From a checkpoint of a small transformer trained on Wikipedia: LayerNorm before each block, 144M tokens.
Each number is 500 + 50 x the weight over its row's rms, rounded and kept within 0 to 999. Layers, rows and columns count from 0. Numbers have three digits each. The size before them is the row's rms in percent of the matrix's.

# layer 9 MLP gate, 256x128, rms 0.148, rows 210-255, columns 0-31
106:470488424521496527505601465502505496609525444364533461582540550495477574435447502541468541483484
101:579501479497516485353509463559575465591542492469488432514439530489503461472526526617534532543518
107:500530556527419430424500486502502384502589474511473524443426514487459517453547456454499517452547
092:527423470587437449463493503497518475488597418370492500480443472579479483508429590546548511427459
100:469483452405516489581435550491371445480516520490515465479478426555556499516549472443534452557453
109:483486486485548449449512454514511546500476544567469528479477456453413529628525448426398469471442
108:502598503572472552522598549518498487515491529452542480454436582516516463504468440462470441569501
086:493470498486540450513544531503472480473497486486502430514490453455625477612563497507397556589541
097:541433432473580463479510450509503529516527471538488561549444456529482428503553526492567458474482
104:386548504501496505548497464420647501463484573541481530551388432504551505508569511471491528441473
097:512473526539488491488468513469542530515550523532516472452454482391403536599469539521497515550461
107:446535483548495479419470545494535435514534479408593534575513456505431485568450462481511461507458
108:548429500618551323478521512471442484513523543501506546529492519425491514474465412450584461395513
106:544513525536445517516526489497564512547487427540512495523427459424554561480432471537480543468541
118:505470543478449514533538508494468550597520547442549458500526458486471527544469515507424584449412
081:451517572537433577510509516498430547542477471552530554491472525523588616506499573570473553483528
107:540519587539437514518467559542496486570474525531472475454420500461558587552638489522525480537519
102:493495533459626499489573495344500504538490572527504536478480436450468530553631547430437532455471
085:456574535535533523481470512568487492524597467556585461439480569496515512578526599450501489540537
096:493528449356531388522554486460456410437473479527457566524410479589585561547467551530461518424509
110:522485514395487499562416536482499554582492463541496453447512544437501551469499489676449534499480
100:470436531493551486433556552486414438514513498504570410525454534437523562506530598532512534459524
100:443513439580496479471486516442527544593553504439491420504497478483422431483430520430551479423427
107:512452454526462529484466498532425496577497442504488489425421405477495484557527516466430465468524
108:508429540481504445488579534434560477521521481521512508453478468466493499519525490465563531544515
091:494427488473357476496510533526601514511500434481546476533470574464428428583561462540491543458432
102:444532479508541520500550472493527529493506476529449545472392484510518609563478498530486516395451
097:558509427399460477517549497560509488494478480437454479509526506500485635491485627499570523507495
100:469460494494421570432451461473531565493482532519523438565576543476434474491577573547456518537443
108:467485535527456539507565600434518433516560496488572470436440421521414549467567467456565499540458
099:543523428478411452504557480508511462471535484461537454463581517470565552571487548446465466508531
098:471428520415467521409535504564527481456562476513539478418493447521499484507459487524423524596503
099:484549548483484476476486535540459476508578456551556547458444480473466442515535462468603537486551
095:563522429440466510526514502551469447407556523500467550466537499500601553569455435396564560522535
098:522494557562439549577511567522521486614370587521404475478479417579448517544552530473494471526487
095:452526430554445476474561477456575532496534488429450552572540401494483525452435472463497543419432
081:421567510504494534476517491430414533631542596481520384489523512430483535487397548483539595461452
106:425585510440508560513550502409545479477547415400608449421540465508513584528433611472460649438465
101:417458502470480476521479470547522523507556408571532549554527411458428539592502479534551565546536
091:406601504443427560505503525512508493531472538571441483465593564465587508438498519424487554550479
098:470546563530479469481516488486529513518460447551484520623475466503484610515424466553483505475495
103:469471480439472446470591519372551503514520479503512510453450526521521509479444511533447485466488
114:580562480483537405517652552501512462578469476528457475500453465577486518498456485497526452529462
095:416467540489546574585507408532427494579461557507447507391397355424485413504572492489512499662505
105:596434560494503480509562466477524465580533501475421541481467540417478572488548523563481493663553
104:470468437512518557503475443524518526473432487522438452467439501496477542528474544461534516459458
# layer 9 MLP up, 256x128, rms 0.157, rows 210-255, columns 0-31
099:402585505494413581496491569470500570532517533442525470509595489546456517517461488643473479484427
095:542393540428574411488504472475490514431489454504523475464543416463522481450502472502417503482451
121:489484459506484623478522532433459535496447519486568441518504483464534559555399563512416493545434
091:500562471450537481534531532565487522519415592477559539492435499425488507456516425506512558565563
090:562457558495554468484582475477452534516473475514566514520547581433493440427509527633426519502537
107:511553532382460377502530463429458544496478415543596524526423493446497467503479532486575492409482
108:469504485483476588473415483435467558532515534446440554472479556466445524477465505534519506544477
083:514387547474550454494471575524436475464456459481496444519485476489616438624565492515415501597518
093:491510500564517533464435484425467521503512512543470556433421524448462500498491587530534494419608
107:486427470564513525452505530489565443512548479423499529447514499577516538453544546525583499540556
094:581485510486505484484453446460499538570504587503429467473484568508477505427541535448519544535630
103:532505530475457581485489535509541488556478459525522488508539509471476502539463538500482501601470
107:481546497450592416513535531555461493539484516573595519396439531439482431446539479525509435402523
106:516457502496580562471485556519406513568416540493544435385544587508503547575588510456504522545544
127:537484535511538510537513526471477502564626482444465461532452466448524514596499534466483529554492
072:452509547592411457491528529488530507577479504462550503415471559560503547529522548525532509491465
111:498492531419464519481493479494433563408495510525541474484460504478470458596450546563536501449547
117:540511436539635477494506548404481510433486584555495508419465402458516520499528567455483441451505
084:481575417537515450414493616479591533505604474399512605482491452559492515447425492426519594570512
090:478547475498504588506446492517478532581522474497464482449633492430574484462380581471433454458472
125:432466482608527538447535540418533506504643440462448510552458457562529409534500477430523521506538
120:523450599493545502438526466424421384514491551513524479524443507569551503493535561463455488434579
086:523481522614500525480470551490504452464466527444409530525514448545548485529588427449497518457477
109:499568531487626506538421550474455474525548490563468577434438551571517496512457481514553525454487
141:515423528490457438574509544542531518493446564563469594507519474564497552498481454504552493486592
084:481546526598504449448473548481496460486508536516503469557447485565583391508483543408443524445530
110:570544479468526536529499486421477459555531505577623475561545516539466411479534562442597512439441
095:491682539532541516417512507550447479589478549507570467441549509475471561501427485472489497531478
096:432489487493428434496469501511492426528497570562434587502403493540561429545472463457500497466553
133:559463538498551504479467426543477527525552485465431504485490541499523471538465540587457578529539
094:550505540458483509554579384498438503534397493594510541457454539488484524530590571493523472509487
096:510469503437536548388486529583418410494531502506535518440502470481488501521530511487504460617407
104:497514599544498534479527432391451535554452516540512468486453511564531555456403462508412493456546
085:427575515532433503480485503441504439469541494494477457511516485480591470518445500381398567392558
094:481515525535444536481499526497512549539490465493560487515506555476492488600479487449515505369468
096:460540531557511559402426504471446429580332502459528574524466548531590456614531581597449522465504
077:491408519511546389503496535489559500345543391505432629498509493561532542521527522513469444519468
108:578434571494468473517474526573484520542525545592421515493498538521459474504544362533462483572623
100:377449481537457519521462514513460490550581485533462496495485421459504531495543537527513484526484
077:419489496463469528451452464476565489482538454524561480617542525468477492458411593413476521415528
088:586503540536465549499499535532501526512433539554606563472502684421442455458557457590448500563523
109:516469562567459475515395545568474520486513553463402489537506508554449469446537560506577510545515
119:392502624472506533483428531530474485529476504504547509531468476568536514651545517526518479477535
093:453492523512459549456468548544458480475572492608510406451622488449649512421487536444534450527369
102:458573450498525475432473543410543491443484438425468487485521537434448540436558529523497581505456
096:462499456521386477538502431558511514416531463455485510483457504571520535371607471550568584467475
# layer 9 MLP down (transposed), 256x128, rms 0.14, rows 210-255, columns 0-31
104:520443545513528492544464524518504482520562476555484484537438570460477420501562511508497527485477
101:478562623580500505514510512530443479543477584581431500519528537457521553460521522456517479546527
110:474611585538527471470432462470457496484513487541543455463553478485480404479517546592494390601466
099:522515545510529409508515531425485479522413415487449518468407515543513537584514576564427572485502
094:431515432516536549416550409506473558595498542498466419490488540520612526541665489498540498467409
110:579431528552483499498456508504463405529487429460514486492565549457519520508482494447574513507564
108:412511441599449443509548506539568531521550499458526447495464501501560591525547568499474516515568
084:603501433382503543441515432522469518379447540483499594524502521508468482475462458489511480459520
094:622472527615587508558489469553476536541445370571492519469558527469524409630355470506432486505520
105:458485399505446469511491506479478535480491400515504485387452463497517456521462403522622414528465
095:491502596566507532453456512465487619525486462361467462593528498473470463584479660519518451515509
095:439400460578464539510446511421456542426418545589474543613508527518437394566481507472498460424590
111:409528500445427526510486615530514505445540486452455464548553467507458479545515537526516538607550
111:505535463456521485539436420441467514454510510531516536441470469512441599556558414619571502459471
103:519522507472469507580546518473517480560507496473574477504424522526538492499547445491470452461515
075:499491463466513446472459494512571547419577523513538552567475479557441415399491544495512539476517
105:528491519485535455535597588497568569445497468528467468567424422516486522434451500621528490445596
098:574501418380494505529576466528469496474444492418455554518497444480591368552490516469466475551563
081:484466458536518562520423401477418498606516453546533516446542495390494511523494423525471511423492
099:542404489514504487467515494467478504585543586488445524462449531475482493486565545464517511565398
109:504547510553501474516449454446418523564558489523566517527496417494485490573429473455460563541439
110:449408409459480500499467597527442437493501566486534583544511539406405560532512522446578502500505
095:453505540434514468489430426440507478430551549540601425458472580458583500525407558537523549557449
103:528609514566487496409383498497483479416529464434641554474564489419493465477505491552454533660516
112:541400514549411515524480497572547499440517456491586456541510477471599487545500460561512488454506
096:520494519475445536437523489466444488510546524538516576523569434580419575564439513558477446536448
113:387448564469435490465566534450468469466579487551545585568393516526427517515484451496497343488436
099:518456550508411558578505622502559533481499467466510430588487501472485508493529528481486593454465
103:494499466529538557525541451509451546582536527532478475439549375454526394487497529449408425454600
097:530589434516544513514490461453489417446517491471470438519518508555509489504540594540433534513590
095:482431502487525509483535488408538517489557385507598504524501470522421545611480442487612537631534
096:626585509600541501578434453474539557511498422484477500519473394394492464484462559464515501516550
100:546534469466511488485573548556432461429434523425502498455516517502512587530550470589509510532410
089:453468448515485521494494467543489445522437560508504528462473472574523504474460421454542478501508
101:533542491503502532507534523490485502462484459522510408491457378509533449565505469508570491517470
102:487547413570528530460450461540473513527509458484493483479425518446502516500526514538560466510403
077:570452572585535455496471520510463455501467506475468499538409540447547504484561469552421461472411
106:535497519525523543487594551470515598488524434426467553483467451574487494457555561516550564501483
096:468571501560515474470490515445463505503415452523493489476532462551501404541486466484438408471555
084:551495484540550484479438479449573539518557500514489576486461443540495519526518525522626447465452
100:466488508539451443519551456465481512544501455431563524479532483531511577572419516464561461422505
100:380549464488508507481475440440536505494503419533455498545452486459523533505451473462540414510498
111:496525477505524537419473504497560506508548516452516368384496534548481557483592545489474537480427
100:494477440500520547518502493533544529413444484461530446587530486485447477493473508537584594416509
100:440545488574533464420574532564523485483411517464433512511518542505524545458484518432492422574482
106:430466509470460523456488473546522516521409484475503431424506559521403451409518594457547454439515